From a checkpoint of a small transformer trained on Wikipedia: 13 layers, exclusive self-attention.
Each number is 128 + 24 x the weight over its row's rms, rounded and kept within 0 to 255. Layers, rows and columns count from 0. Numbers have three digits each. The size before them is the row's rms in percent of the matrix's.

# layer 10 attention value, 256x256, rms 0.194, rows 255, columns 0-255
096:095179136136130171101117152152102096142146106127145120134158132087107134105176136112101138174118178091144134106129126144104151118132143169168146132128105118121130106118108154143147134144127120123164129103095138100147154161113146105137117102097135113115136139114107182105097120099135138123150135121124116122101130193145127115096137171141091119127135121097107122161112089078123167118117131170108124124116154105096133120136128139104124117092109138166133098125151141148117174213171145143074137114134092148144168123121135153079136153130126116101160085175158137170115124163151170094128189114141108142124123113111127128101090147102148136152126095083097143143131116104129154163145113144134163141087128151152125165154131112109181123159121104129132102099124144134138134156134159
# layer 10 attention output (transposed), 256x256, rms 0.156, rows 255, columns 0-255
103:102081120159090098152097088083133105119115110120140122105113127149161130111126087126153106154155072121084156107105156071157097151156115075127142132144164129142165101109131095124093086118142159182108156157074123137086094120134141160150118116152102154125105108075155102123140139142144131109143138139105114135146116106116160158143132123130174102137129125101134119114137158143162116125122154094155135115107104155146145118113135114137120104132150096145116139128104125143151103068140139118165144115083166122143117115178101131149125104105125124132134142114090110075136099113112107152141114142137142115121137137127110125087185130149108146117136126148133072132165151146121132124134142122132110129112175134106109132126055127162146132131172138110135124134152111078120129068176120
# layer 10 MLP gate, 704x256, rms 0.19, rows 0-17, columns 0-255
100:118096073127150098117104145110142095117169106120140109099161124088123085134119102136084100134130106147136096096147160151113144127137100118110127145117130158126125111162115153148166145113160112140142077137115087099108144111121135108164126138152112135122142121119113160153093100131171128096127102099133121107171148117131162082137107142122069097105179123186117133088153145113161156117075164139120102145115150111125141164131157152122115107161113150057128127106152157137171168123080135080105125110148123182108146122133152153111138141156113148127139161122179164127119164102146111141140147165122119115168107196132140136097113122104117126138099089139108111117103129124116121161155123147118134129117123146128105104122083096106094104141145102124108104120135093149119106155141141
100:130119125115141072125108140115147169145150126139125181105147121097134109146138075120104109163146159147139158131119127086106127129108135097152146132147120141091137128138140112158136129107135128163110126104127135147108080141091120130118114096126098120146087137075154089175101102182101110130114113157086155128082111161108112143181115183093119140109151116139104110121185120105116148122125134114160130128116128178136072102097142123138110157150123142113103108138111162156095122136125142163123124121120111126128159151107155085135150107148089156109154102123127126158147167117094133133144131134116145113140176127186162141124157115064133136138092117160163105094155145111114135118148132103166136100130100116135147126145149082144142151112119181146113083104157092124122154162166127
099:099170150145154112088076085153138130174141136115142134127129184127131136142132115160123117110131118123141094101141120122076127101141176104101102150118125106105155155076169144104163084095127111132110127119127126065086129143136092114181146108127140135133052121160085171145109119120131146156112139127068118087106116097114141150167124135123102103107167131121113135140120085145126112105155160135111147112130203087129155144134109138117149093142120129140121140110151114150115124144099119137133117131162124080124106125148142149140084114162083143104122114145130091151154135094132140120097137104127089089130140092168141168101125131107109081143123102148124123119089105133103128174151120135131146124139160118140132107139163113124149088144097132118134127104123125115116127104176154
103:134114129128176176117136120147119089140084157150139147142131119161161119171115145163116134119102122128122102119134133076137104143116093098108115176127111123098124140138104168128124148132169129085073120114134125179115095097197130149090125088145155102162087136104121162152142089116166088112137122106144134130098138143138130133148134118159125113122147132144130147127129124120117142120136170128144092113121119148170151156145103110154122155157130130117168123058104134093115144109149114153143149162112103146181141158141130142127145120126152119170188135132105116180146149108147104135094119109115117092162101112124111170103125089125145135116100138104110087105113147119137080070142143108147107091126111145100127152165099114125170150113122152122146112119137141109112154176090110
102:106162118141141106151080109129122110141106104097103117079149111141106120139144115138103107114127137131120149109168151123136131189117116174143171205126108141134126112114123142118126126153152124126064159103113092132099131129142117109120155132125106168199110093133147102155096101142123146203116123132096107124104149135148162149163115124141114126118126128082131102105124114133094146143148101096113097081122145130091149117108100139171123207142123116089137100147093147146104127135146133159148127120115132129108115094108131139121135128156073106136140130115146113164105076179132079125108104104125126101134124120120112152152109131157103183137137130123102136117120077149130141089157148127150122123163105112108163135124141115129111126081144149110128092108140118138176152097097116
101:157138158122104123096123097127136154155173125147153150154135126126130149129126123176124100110110110126161124114130129092110107138140101118079122129097129094103083104069127142135122114119121147132095131143079082104108171142169139188122150137152113145142148136121146158133104139170083077189142135152130154123095111137121098139098131149121116120115103122133108123122140100165136083092107145101088114113114158102157089157138112078117100156146148135139123161132171117132126135115142104158155083143116119102142118157146141120158148170131114131151172088107131115073154100115113122140152120133136165118152143112147093127121129134122140173114113188167143121131148105119103097139093146131119118136129106125131106096142075091075136069125126130095111152102091128154107139165128151
099:112117140093109104086133144095132112149156170126138135150149102135135155138185185093108120124160130115108166126150113141132104112108120132123126118129126130077178129128154135160106183096112125146139149112071160119132089121128123128135096092159146087180116127092112117116122066135135135114131094189095122126186140175136124175111116166133117163139144136127093135120151125114104117144127171168092134146094118136133109135130107132151112154157135094111096116136108136180087142149134162119143104117150121115127089136136112134125112125150141129114119132166117128163116096122100127138094135092141134120152153107136124131154167066132090141084138137107100127120134086121159149082142132121179144130121118146180152136151105146145092118124191090112143129128160090119133132127126138
096:183101160142103111197139158147147115167118149164128172125112097154167170134086115126144098103147114119123125100137132116139120127164168114131094121114102164147114102118166175139153124110133155118136111113097143115094068115146116146131122144110109081168120153152122147172125089126137134127129207118104115121112137131162120152118084118145120133111129125121124156105130149116141160107149143135149121087125136096151125130146125107148123136149151145127147118144117125119081139159121147106136079122139067152205115085100119109120152147146120162114152125095123122056108130143111112117120139167166114139167122191149125108121116111151147105184151108149136143121129165138148167125153119132115126134127102176128154125115124155084131130146119085104130147130142093130110125111138137
103:162099146175087169110171139149095121108100138153142105126054088150125086167102111135115125107179126140139104123144119105134103147112148114134143124113102153110142111145170110090116078100145100183115152115108144133138079109123083145155178126148111159132152129117100108125114164140084139066133102135141148161174124153140146142163127138146161134106138138161096091158090147126127133107078132149134107121135120135089173117097091150151178146147153170113134127147109131101123170116155147102148106169142158113166106112110124148151104117133150123134107152113120123123147094145125125153114174111148103130164112116144131115143094127154141126091122129112160116089142112104139087140120118127137104148157131103149108130145133113139142107115107101129138129141124092168094163161114104
100:107112147130157170130108118148165088138127100102110115131113154085127091098141154110084145098166126117146137112171111127135096127123159167106132124074113108085108133152115145107105075172154128123139123119086098176150101143106146109105148121160132106078122121132110138145128125131172091109168148165114151079134212170126084126131148160091156129181179108160123129147145164166129092122123150117104096100171124140152129146162141114136136153133100176141086134115117161157130106145120163126092135122143147133154132132145128121109167140132109108125119130144128173132094098115151138115122151099130113140130109142144093114122104128109109141111133148071098106114133162114144132127140139124102157144134124136177152131147142119134154150148135162157180122118132138140095152152110105
102:103091137111143145057138158137108153139116151113130123146150092110126153138090139113159131099106143095130105143138140124137115146165094133091118155120109155094130105127126151106127152095149091119114137116111108123121142106138174142104132093124114127154142128152133137120131135131144141158126115132144163126115078115153160178125157130083119094142124150075091133131155130123125161138107159125182160129077132160151149110117097131085153113130140158118141071162125106089103127135103091138133133147138156124106134118106085123165138107112159109112148157145130120153109148148129173116146149118137142111158130172119103139123120106131139091097154140145126099190101100179139164129101175120091132144141110110086068082163128082077149147072106112102125113117112124136147100147134156
098:167141089149136157133078170179129156133124114126158138170129153112155142118122108169146095154109121090127122103140139095158100141142144151127128141119108135142127127131130122123118097180133090069102138135161117109108137147130163162149133145135081137134126097138136118093139084119165159110132122121137158128132094126170114182120137149118124136133167135092107147112112164120143114154126137171131193170105125101063138108108113106102144129160124136119138114122072144165133161102124147109105132109093115138138153099162162127132081074144108146148141134131113132131102098141109144134112168127130161120113183092143114101100144131130132084114113151152084134119158127127129122077123145131132163120130121137179125135116093129096089092103097147117082130116123153162167122101113168
100:185114138146130114125131130154118165127138140168124154169132159154149091133160116147106147157179094126139107087141119135120136115072093160106087102119114114162148122162168108096131139137140161131116118113151086137091157100135141130149118137117139173142151145158120115109114114138162149144118097135117113106133108144142164106116148141179154136127087097160164110094111113122156139151101155120128148120126155158129142095103110124135168085129139109126142121109139125132125127155134104135151159159124092156111120147119053153135127141168126117137127125107151112128129135108133127142161137139158121170125154128125080091077127173098148161147123102097139116187152174101162143130117112113110098102092128118103197090113137109159078142171107113163160113139151142155137139117137094
097:147117138149159120133129096119124163121107140092123158123141100117147118129149129113148132101114166098115126152092122168113108151098137129097131134115082135132131103173206135089123145145123158114115101133116122110078127151113112125106129127128097141123112144122167125168136116136117109129143093134104170111104137093158145089172131141152152144112144130124112108121129133110075130158086128153164098134127123167170147103143113108145142157140056151112160106119119102118120165146125124146106113084094117070114106149091096087124128126142123140135140098143088106102102171141130169125154148138139097123092112139136086165112100119112128169121136074128127126078107059130113150090140125081134131105127147079161120092148119170079131150136118112176127141133134131150111143108120103
097:131118133103156163098134091166150129114117157092114138099145168165151121152111113117111110149129110149159102153133157142110136092113121102135120139159142155121115107154180156090115153134101127136176164094154111107126092133140153097073130078122123131162124103092123123118133137132122160128113123134133117123105129111123126131129128175146150188128093123165153094134141145166149139107124139147195166153120111155105147147103107101145131168129163143108135157130145082096155113135137113148128131143150090131208127166115060140154093094132159109182120147145115089161121125154121128139121163129091127104118146143099125084130104109127125095115137106112152130167122150112159130115115149155112123159091156125142134096178133118141127119096104079113125152149119133111152154162157110
103:130118117120111146128140131123137148136082083152120071094121092124103172091135108148180103123084148190168107132097153120136162127121126094124131104102121127142119109118135127119138110099121123105133109128143142128158086116145162131086141145120078153090160137095141097104145113150170114104094133140106137152154116144143121106092134126161129114135122096130158095085120127091164087101158116122109120171168135127095108159075102107153171108112148097123162131086149148133133107134121106122167114117156108152149160126101146078153155162166113160150109148123165137139128154113157108139095171115143123130174116118134108144113142101150131138151168163108150118141128130131129145147112148131112104163095178150100122196157155157122137126142120126089165103123134117139137127170150113
102:115125079148108143116107149152140116167101122134161068119139163113130115104122123145171118156136114150096139104092156142155068126112146142142139107146140132094110089117119137138130088146122094131111113129122141122165116149139143121099074081118172144142093192135154116127162168154139132136175093084159172103125141097171138107147151102090129070114145107110100173092112123102140098141104105122084144114122142140147130120101122074145143081155148125115136135114129162135098158095143107089130147145136116156098122149166109184082099144129122133141101147100164094129166118169112138126110098170150104145109123104125141118163117137124116130114157127145142149120144110128135114094118138167129131119108085151127145132143147161137118127159131102135142112188095141144115113145133144
102:138107102135140190112131134176090134156115160158102168096174124142094143118140156125124145132099123122124147110097110123133117102130151094145083137114116152077118148205168136116142133104176093128110116091099116096146150103082168127113145120127140128116137135122122126098167132144150135127121142147116100111131138132120157129103136154142109113150156152133158146097095118091096075092160147165117132169101139123114136121153090124154151116132104151135109107116132144124093130125121153120094104098147114112120155108123108121096095170130098122160083095131133126103095130095122158094089105094090114125119128125116136089124116128126115144108141145158166088085109096202134133161117139138130161133125116128130080158121149141131089125178155108170112111120122121157158145127085166
# layer 10 MLP up, 704x256, rms 0.205, rows 0-17, columns 0-255
101:171147118115142105136123146139177121099101139129124153140095118153154116157122126139059109115143133125078133156137134136114111172109148104129129136080132130143109144154153135109091067133113108140181163128128129189125161145103125115109129140120131136137142129125124149102114145154104107146109165144142148127137100137132128104135166075121133114107096114110153127146147155126143109143157151167149119084144071108169168144095048105163117154119115105149119158139159115119110088146114141107118089148174108152128132166147124128134103106116142156141111142135133132128111117112152147083137154144141112049170137126138128176111116144166185148100103133147116166142142106119087122124110106083108159153111104130163144142095115104133136147105127129111110105141106142132105149173120089
101:191130118129100134114136106069155120102096123088096100126139102152093114115069140163137148132090091158173119121103131173109104107089106105116137136156096079132119139136146104129129150085123165105134117109121118123146130131142145139173131173139155135108104143135129117108150090144142132155133103131141138113137142095103141115130098099116142145117137134119114167154108093130129145125103101095126106127091134098144158123141110116149115140083109113120086154122132142125147078105144088145135175134189139089103158130083127132152143203105107172115115151150092138112086128106132093154112125127124089132104128158174085145101143145095130093126138156097104122143152165094117135148133143100117166115112131165144143108126100111127122081130066116131133143168119155150129146133135130
092:146097135098166116123133153154128113121142084146136115163103092114111175089137098113116158101113130133140165147140123121118124136172141134136128150101114148148122132121115156127106109126069115145133170131115193139108129128126128143134116097129168132138129169141138149141101136184147161101136147148121152146136147109083144094147136158126160145137125075134095114121131135076120116151145105123092143136105119119176168142125105152113114138129153138110110113148152174133137147111114127130136099136132135121165117113164161124134115185129135139121101112098130153137184110165110197114089098149107121125166118110132161104168095129130088102112157133148176129083132108108106145084118093130157124115167114189100138117114095149115116159119125164122115180107087135153112122158105067
095:084154162141129114140127095132079124154097144149134135149157133138115133119091112116084142162084163136106094123180132138117119113163135093160159131141145124131173109148102146122102149122139149110125159127109117146150145116119179094143151102108111138103119103173120174116126129140158152167086160136139057145150135144114121114108132094094096161100133107107166127120158137120062148112123078125106125146143123125118148092132118147103135169173114123166127126123116112126165117130119078126141152107144161122118139136166183122102138132103126139123155132119143082112157125142165128176121150132164138129109100148126147121119116138111129133075144130104127163085108088156099108107175145136105075134096101157165093185128144120100099115116160109109142125122133127097119100112144138
102:089146140136119138117119146129146134119149130170113090117148158073103093176107126130088129117157115154133132151131164065159135136150110105099128122165141100110115125122093154183097134112086169137161141122139147112121134102155162110135140112182072157109116128133138152134108114155095176149112145131108153108148160159106107102149154162163099174102165121162093106166157138114094120166128118099174103080100142132132122143111122120071121122119091124109156089128099117119123116148139082092119147120128147139139063109117122126172124113094138099147094110129133133162116123105104110108113103149121127109116127098139079138128135141147117141177128086162114140145144115130064141125111124137108090143134142103120138163116120104124135128102127150116106099154116156122104099106149126
108:127121159107146111164186138131058086094137118129120115095086148133085101128130081125131169145130140146094151126108137159162131170142173135088154095138125116107106191179141115096150112147154132144142142106128132127108113147143118094124160102113100162155108149135152162127159139087139152173106117089152101114143120078129112119108143133077119114127144176117110154128153131116131167166120130125145111147112143123112127154092131129069113110135128114099149103102138132135137131152157147132127096129148138160161163117071130119093129088143161102098090131126148122138120162164097142071112117123131125107132112153114141115091119125162124124141111090109122120144141158148144126121152129105132131136106155119121166145130146127145157157123086095122168134101169145177134114168093099
097:078172145133121103108120143118117128127148158169109134114120144137128185170143120102105156107103110109086140148144129118174109111094133143095110184103130112117141148158149146196127141114111126126153104123111134083146124120095111104134145126146089149146134112120124126078121122101166101149106134108124149102118154134114103164186092111154147163110089120123152157120148085128156147130142145076171125096068145087123093100119120104117153120118138103125135119092131098079149123112168099131121129147119106140124123143079102131120106144132136142127123135155105104104158153130090097111139114178133158134146117142088115151142139120125105153093157118119146108138139135113165114138136146111126119113134128139110124146193135097110076087112155110128152107131148133089094148074069110
094:111170100082096093117121138147178115098120145103103141095104070124154155090165172125149162113151105107093132134128158132114124127126129137115116122151129133144126093133102116160143124116116123145118070063140128174162180141107114168123125115156136159145130148096086137126129145133131137125114098152160156117147101151118062107184117120103140129147097165125143107144109110148114076182132126161144121143114128118122190121157145198154105146155156086118139126102137125145134109110144101138110136137152138081139122121113123067124108082142116100120148104112155112146150123094114121109126134147101123135084161135139101133116157165159103119150120094132115115125083143111149113137106135131131118175170091114123089123131135086111129110136112117127081120121130102119128096128144140
107:096127092126163106141128141145116107157112102128167095152101171139111164113094078125109221125098139154171081111133110120118134129138134168109135157163135103130167131150136173119143124114113129138142132162145140089105099150108145122146108141156110110104136125151151137145135129107186109140151116114105129113154098148098120108121126098152113139122131139097152181098115134100107127130100114104157120120136127102154088140138143163081086150185169103116165093092117144153126093151108161135084143137143100164103148138118142086094127132115127175119111107100166100133122138099181125102109135135182165122127122147127140137138163139130121155144136138129156117123139118185102178101159128082161095122117151130103144134153092142124116139155169123134111110145107126123149114126134120
104:083115138129100112115141145178092139144128130153168114095102095167122166104130128139127125150127107125127136162169143131125131123148103144131145103153112086163089121153117080156178126111155157122166136132163187087142154116139119134131119129078138108128162129111107127115132106147145137108129102076135120166083109185116148139118164110167135140112098154107124102136159069116095126120140095121155139150150089094112125084103066143095136135143127112112126125131126109129158115127134131170165094151139153143127087134135126108127083172105147111124129138139119129117165144128086142078155120114118150107205124073086117106120112153130134117103116150120085109139137133118170111120102106155177115148134124158138119097120104101123107132139150158133099082121108141148136123113134122
102:139141177115163135160153081138087167108098147115116112105146113057116134141137143165123177126121138126082096123137123121109148131127110156113145102099133107107141146126128102124090146126148108136117126135095136137102140147105142133123148102100102177127142166109171128162137146114129127140128167118146125115063113121121105131125161108150101114171144123115120120114104161115132159151144154146139122098130162138098117139182126125067159172110103095128117082075081132166144122126151124089139103119184131108147125139137177117127069174123145108115145131105109187149103129146167114141148102129117147129124157165100132122127111165148171141130130165165129153116131141118125140167121121148160114143140152139153106122062171106105117100127129076122104147142099143148146121129122118
095:140125133150127114161134109077113140148127118103064197088123086174173133157099128094146152103137155138102126101076127142136126141104090098118132132173097120142149083093114123137125166121128167123105169139123106114137128113128144099129129105160159116159115157144106121102123118108121098121136128132118149141128139122173135101150145109141123105109142150132112134098146112147106169118096149130107115111158136153145102123164088129160178152086073123122132154109109083101176073161101150128171122131124168133125097120106120138105155117160138175090130119089110102120150116156144136155132099122109127101137131106099180117116101139121121125132155098116119092144113151108153148140132112077124106133102113140149084134128130128147160154146130108173090176116128143109093127138162092
100:142140079113093146123110124056121157114146156147167132103073105108111109082128173106119113156133134102155123140129148122141123137100121164157128147113138142157148121122110155126099159149088119148134156160177149138148123106131111136151121063156099146172110135130141132108147173132150150123127127119130140146129106119169116114127162096111111150138106137085184129113149143134117093100166092132157114116120116101168112159101123155131116095160152127137081145109097119129128150107098143162115143129162149144136133125143113149124151123151116165156146141097150086128106154148126136134167091123108126150134114108141116127138115101111128102087134150064122185111161160112102178132133116149135134165140116150087139168108113147123150083097129174131078091127114146137126105179109097
099:140111124143133111109171149093156096123107136099099144124114109099137176104172173147132105143148153075165170127107155130123182141100145139122167162102119167131131147164104115117110149124119129080100101147095122130143105126115151104124117117140085135115135105148153142151181134090123137155147101137141128107091096168184151102125112121148156124111126152148155071144142125111136135107133120138128154162153158129101086146132132141122140171119102120093114130107156162129125134146119160125136110127129143086110110130160106146166114149168126115062099121134081165112120145153113128099139134092155137123158143164163095124130081155098135102083108105116113120129107080149089146179082118099120125107158107122135101091129135120093092148149123162123145105106138115087124138117124106
099:191091147054096101120118124094135124139148144142120125118136128117097112161117113108121092121083102108135064152097143132133142096157121126183134133118124158114114089098146121107115139125127113148103159122111155111071104153137109102139135120101121129078102121135116083196140177129127128176091127142135104141113138131092109126106117130101101097127127147111162123145126155083130127164126118128139131135154149119108144149129158132129068142125112163123111127103145118133117085122091128136138130136099123165112125116112110155115132109136115117119125116073118135116164105131098094119121109120105146165092143094143087142118140111101131069118107150152123120143103117139141121162081159115071132097175128119116143154092119130097154129123078170170174111126093172137128104113105117
102:129124133168148143088123109112091139120137142141105161123079155123120116138114112118149154091130148141136125087132105119149087109117165128120112128072191070114153151126153140132107093128122118143100110116130110115129129149147129146103163132102138109121134113165092137140071154087128127118117142093156127156162103157111115108187110110112137138146108120141082179144148159152140107166134107139155102111144120140090129149123133076161090121153172141146166098129152116120174128108160137129104136153123107079111103100189116111131132186131101115139106143146147139090106137150123108144120102130128133107157138100104157123095159141119074071182136111158141102137147121165158140138127161100121140077114174085155136130126100111143115121167139130127115119091129107116116135146123128
104:113106119138167120081178103093147152096152166135126162109132132117128139122127122091123149162112096098157097098109105125113120115127113127112127168141124156133124143121099135144127169150156134127129125123129120089147141072091135149133143158138140119076138117173100190132107109107151098110083149120164134149138077091073156102120138143134079116098144148075185110117114119119108113158113155128140143167121138110135130106110130114092125127161118095141148097095122073104152143126128172107126153135183136107126155121098136118136137140113140106126149120131139143119128150082134123155161133082105146094160102119105147108121150136145134150086128157105109114073091122190110140122126145117150140140138116110122158096118177125116109144105166120131122139107116092180140159092129089
102:119130140115162108138133097127119091150119114171115132127133145065126134110122084137144109174117137152129150143096148122066165112143088133096119141082099068136134125122112209125129146168052130180186090152146123135133145121081116173165131137113129099135110140089181139151124115142150123169148176125124111129157146096133099103126116130127146113154163135146118119132105114090108160102138149098105097144104125157131098138126116113140150100134106076099138131142152117134126118115118093153140127102134132103144138097130142165168164104170144151095127117107116095119123179113124104145121130107135123132090115117180128149095119171109126125163140109112124135113118140120131100143110134138151087101118145146122118129118093108113113128147149113132172099156120192124127120119122117
# layer 10 MLP down (transposed), 704x256, rms 0.12, rows 0-16, columns 0-255
102:105119147153098163128085112118136148077119101138126121145126104157106134170090137141128131126123127158104137095152136160166140145152138136141135110092166147105158143139121119125121094132150124153099177116124139114158161145130159155131135147106121109109147168119141075127148114124116138111157115144092160119142102123121161137149145134074121133088112072122133134110153163161098186151117133129094127168157130147103110116129148130161143080143119127106142121107129132135107138124159110156117135094155074156114089123123146104131085139129126147143126084139068099120175094105178110116102100120160142103102080126113144102127145141114158110150099145121130145125082127119094146138117132161162079154117145117175208154151077110161103158122146118096139148120148125138136132106095109
098:137100130137098130168100129127124130170169100140133145123162129127128195115147134120125086145135184114118084151130105140104115123139134100164160130155157145130131147108144136114099098142122103182109113156094121126136151112128074118133129123110093163134117106121146172160161135150120111091122108138110126132085099160135101158133109144104132132099119138119130128085110123121119143093101163131113122094168126107145143074094087121113131136126123087104160106117135134149131137142153107088100128119120127124108142117131119123136135082066093136192116143175125090113142157126127142120155172130124142111182153119111121167178167100127109110143165101099118096067130137151137131150111134155084154138171156156155134117115154118152112131145166127152093149121164167128116129092105088
095:101103119071113139155103130124167072088101131147154128123130108140130115124175119120122131144124194169083122085088161084105151100115163069153121116128103127154098175124111145116110126138109114165132123133072114152153163104125147137164148136128123190112145115105104115175127108116088100139174132126131137114143113156142125118113131161171135167156080138189118114075163117101139125155098132111166143150112168151136128107110133113103130143135136139168127157114116134112121116129154150099139157148114103157138147114107180162132145138116102148130155110143117110111110096102118116140110092097162138109130124123144132121097197133149144144143144155131139105100140167134175164130079131098130137125112116097133117092128093114152130099120145118122140114136103135147102126149121138
098:146154109130086159177092145144128114136148129132118146118130166106140070140166120149129137139144153140099158119128131128104133118114148076100126132154176140174115119112155128087130115111100119121125140121122091116123081124129110165135188182123194085104104166156117144124071126121152110100166156138126081160148119112121096144138084165141077109139094112161138113104128121120137123123130129115151145120142125114162171152149117089118159126181127158094096128130113106115177106125148139124115147123154129111127130121145132102131075113127130121122127125131118140110159135093113159132121169132146130127125089116149100145138126152166095102099133137086145138124168155141136129141091105157109119086092143132119146099137130119114113109156146140052093145145107116151197109144101119
100:137122101086141105112119142145132125110147143151124132080159118133117124144110141148089133121141108139115086143112111169127131172102103116129159158093107125161169140136102104117145147126123129108119145169110158091136128123162145176123129137145108135123117122121159114161097137112130126069089098109113151103101139139175138122081100176140147138140091136122162068134103117141151106102127149093138132136147149125132198086114145101087099190151143118112150097128137155123128093098108107115098132142141121185130088080130117151094117162135130149102099112144136116133108097133117119103075165126131050092103129144126143109172131117108156152097146102161106119130078128137144129114137103106150140124114110137155118118153126124138088158107131140122123157151124134165166082104106154
103:116120128142164148180138182161156130128094139145132135117130150157160101127165059112139161086112119135177100096141116092117164128139094120163138111110130095109124105146180110124127135155111129109129147121152133142156098150134139144094146138133147159163117111119132140145098146169140204136080098110157171140108099126112155106124105149150140099129155109114152140148096142145155109121153104180138111125151117121177130145110152167109125130139100123116137125131133129108156112136146104120118087114139122106120157120118157174136115127151105158136105144103115141122129148118132163111128150150110123089151155115112137159109106128111135103100172093164134180153121091109133124104160167152117118123103146138162104130128125130146125124161121113191120140122200081112117161060146104
101:069106098082170118075157160137134103140157110103118136150114164117142096113131154087132129123126071158106130143152118118124135158130162115159092158069107132117134111162130133127106114161145117131126143139177145121124149121149158122120075124178134126148158105123103160129117140093129147170095175173133101133177173122134123123115125148125138158149162121134165099131127130109081101115118114124068127102104132148098119139136134173114116127137124133159149129122130120133171111124094136130135141122132120134116106129172108149140118140163139128090136091138138130149148183158108135107135145095160063178117098129105130147107107131189098137169080147119110140104106176086094144091111140114144133114091118099102128137132121126150133151114138090112110134115100108161140116139122159
095:133116142133097143163138123144130123122103107161106167136110103084119119142105122170139132181114102149146124164189077159123118148127137146137130097140137141088127131091140117151131148143142134159122118123148116157091136093092139171095086126150130099112125084130125105178154107093142162124139153131109103085099153137139124122103086111144158107101127111132143138118132123164156192128103186121143131111163141132153070087131133105139142122084138141122149104104148108127147134120184116152139137138119153141144039103130103128136119160109119123126111158111148104080119145099117132139173167150171110141118097138170115091142155130177129115099116140140139137105130134130138154150166121137105101165145119110149128125087132135128188133118161146155126132135145125156106134119081105
104:116119099170140118177127175136161136109111100098120094117144098159121131110156108127136094184155135080106138130125121131143120150129141096141122093124107137114140135129157154131106102140142103126133098127053127124122102073148129179136127144103138112163151136137148121058128117123164113119088143112122123124092132119126128160137131131125172140065134136114154098089153137106139143133082110118113100127117107090169154143122138122110112135121186156091130109099130139135072075123098130118137103136114137101114111115142111130138155149170106131192134144145102092084133100139125135081149084148110144128116087163162114136132119158147125106104133181156143114136124163112140096099134109131152114146099107094148106110079142163112110184160140146130127135148146128115130103119123159
097:120170115112127162141093090158170051140094143124168162127170128167151142144113126102160131140123130113140110133112123147098142141131093113107082132162182106143098091114120125117112108099110114160109133180149126081116151100130104129147106135096086130163117115131140145144125103143142115121133142143108101107114100138140111192112153163101112132102128087087116171129153120128157125106171143136120110133138176097119135108130121168125085130143130110144156141126118154140117153127108136173100137134121158157115076144141143133100129108110127162144092076125122153149137155150140108134118127139108125155182112146128145115133090108105140067094117132145113135105095164168111117100118103104132134154113095149151162174124111117080127184089104127137123117133114156105117150134089114
099:075143093084130127150110172147170127128136157113124127137150112133116130103106138165085143125093171157104108066148121162119142109125113121142124107083125150159130111123179080137056126104154128134122132118124149159141159107159117090105125118149151115094144144098154133172132121110124118165129126155110105140150092151101152151111098115105103150162145108135158173114088148099110122126113133125167152112114129147128130158143143169166147139134120132113119114103110165125135135133139111164106096054126152162084138122111141125136153146115094132140117121161124137180086179159138131097101103139103138132155107105147110128121115112173135167097095117154088144138099103104108136122164106136128101127149142099137093157102156119131106124098152115170111143155130113145128156114114071
098:127128140076146107122139131116118115130120136139100111083092166063155121113134125150110124121146139112097129126156132087129106119146129103105122129176115122100144128111101152187151146074139162109115087176071135137140088116104123112144129133144161125147140119149157173125107121138099104125119133093124121125154139126152117137088155135118157118092145096148172142145107164124129069145124155173119155125121152153176117127092134153125085162110144109148103132131130139082132157119116109116126126080106179138170104132126107114134131138112186112159174097215127111153114090146156115141132091131115143109118129092137119115110165169130131084150150118151106104159114095107119096121105081129138115110156116131086134123143098143148150118154148133135104131131115117128108143101156157
100:144115146106130150117103164155139173119130113123130128146128121117139136137147101197181178136107120131153111141129106144148123129111160126122105154168081131137139119098110121110131161140107124122136153124179148117142120127161119106106105151137106126155077131132090152130166172128122080154150108179182132135112132124143143111113171190116135128066150117054151134156132141115111145140133158147107126160114137102113130109141155127101165154109163144140111095148150162118127102094150153097098134175138138126104166137131166164129113147128127159091098140121135090116124136120171109099139176183150104133148125097141169166121126139105133121140096159133095108137151100130092142146159117094103126083140110122135140131151175122130150104122084119147106115112139149114094117132150088
096:142152109087073114120125115136105163145134142120189139135166151093076098078161130109092103144105107108132147147127154147111149144162119130136099139103170118153152109165095152112172149130129108128114102115156118110144103133122112175116151132105141134081083087126110109118108133092123164124142125113111122177168146125149121178180155091136109140088154135150152144115101148128115099117134127127165117137157117108102111123090126152152128126133098118147137137128128115134127112129125107128158181071111109176152099102122118098108102105103140119157148144122120143114119104107126123148132119137176142191108139125113153147149110115155131166153138158115138137113142142114106143115117097112140096150144129090143174162124098134067112096092101097129121151107110160122183123183117122
098:130165171144126131129127110122151170116141108123102124176141127113079132106119119153136106124133148132108185102119099136130118080125113086161129089140148111149161149151143162110132184137150145123116166122108140095176157144139140147168110182107117130102153132133116119126121148091125107084102155168095084122120141114112130118139120080169105126107139124124164146174132163107095134134114128130089096189137110105137120093106157144110127118134136142138130087113104140116133133087133121124133111149060094127094115126123065104105123102084121155110081115139145148089084126139143150136133156144119115160112115117134127156134109140125138139146111150111116180125158098091135105109083111112106153119118116090098123153143107159103120169151064116141111114131147107123104099154164155
098:138129130133117131143127139160114066136128093067135067114131131175122169142185138125135108104111106092130160148119102152131139133132125124093119104123135109118157089092132121075143119117118136102095104107130140146102108134051151138134141138148075156118157143108113100115129124075136105167104105146187119121126087108118096108095120128121117109088109095168140135156092104137103136105135145151149174123106081126099122128121099092158154112137130122105142163141171143117121113144134108083135133108099124144134140119180136111132151174119125155106129141116106124131119107193151104105075076134131148126126124130161103165130121124111184106116141128103084110132134125112159129128160114105131125133178124102129090107164129149126166132152134145094132119134121094143126119106159149
099:100210151079098155123121167138137209137155119145095150150139100099147142144120140102109104128114167136140138159090141139140106138138125104117146109120159174129120124132125085162107170176096152134132145106136098132094118103111100153134106084101129143159099110109123135147132084117116123113121146120105132108129123138104138151157099130121091139122151099137171106123140098118149138179117137136121113104132134131146126147131164124142095114132118156109123104108107087114139135121141098146183126132143179108120129142064110126121103120065125127109134130114082154153097100124144109163155171126121151126162134155126142170137170181148106125136128103140131120134132116116149195142123104135150135160064119122138132120160125119138108117053132119094138144131121146128122086133104114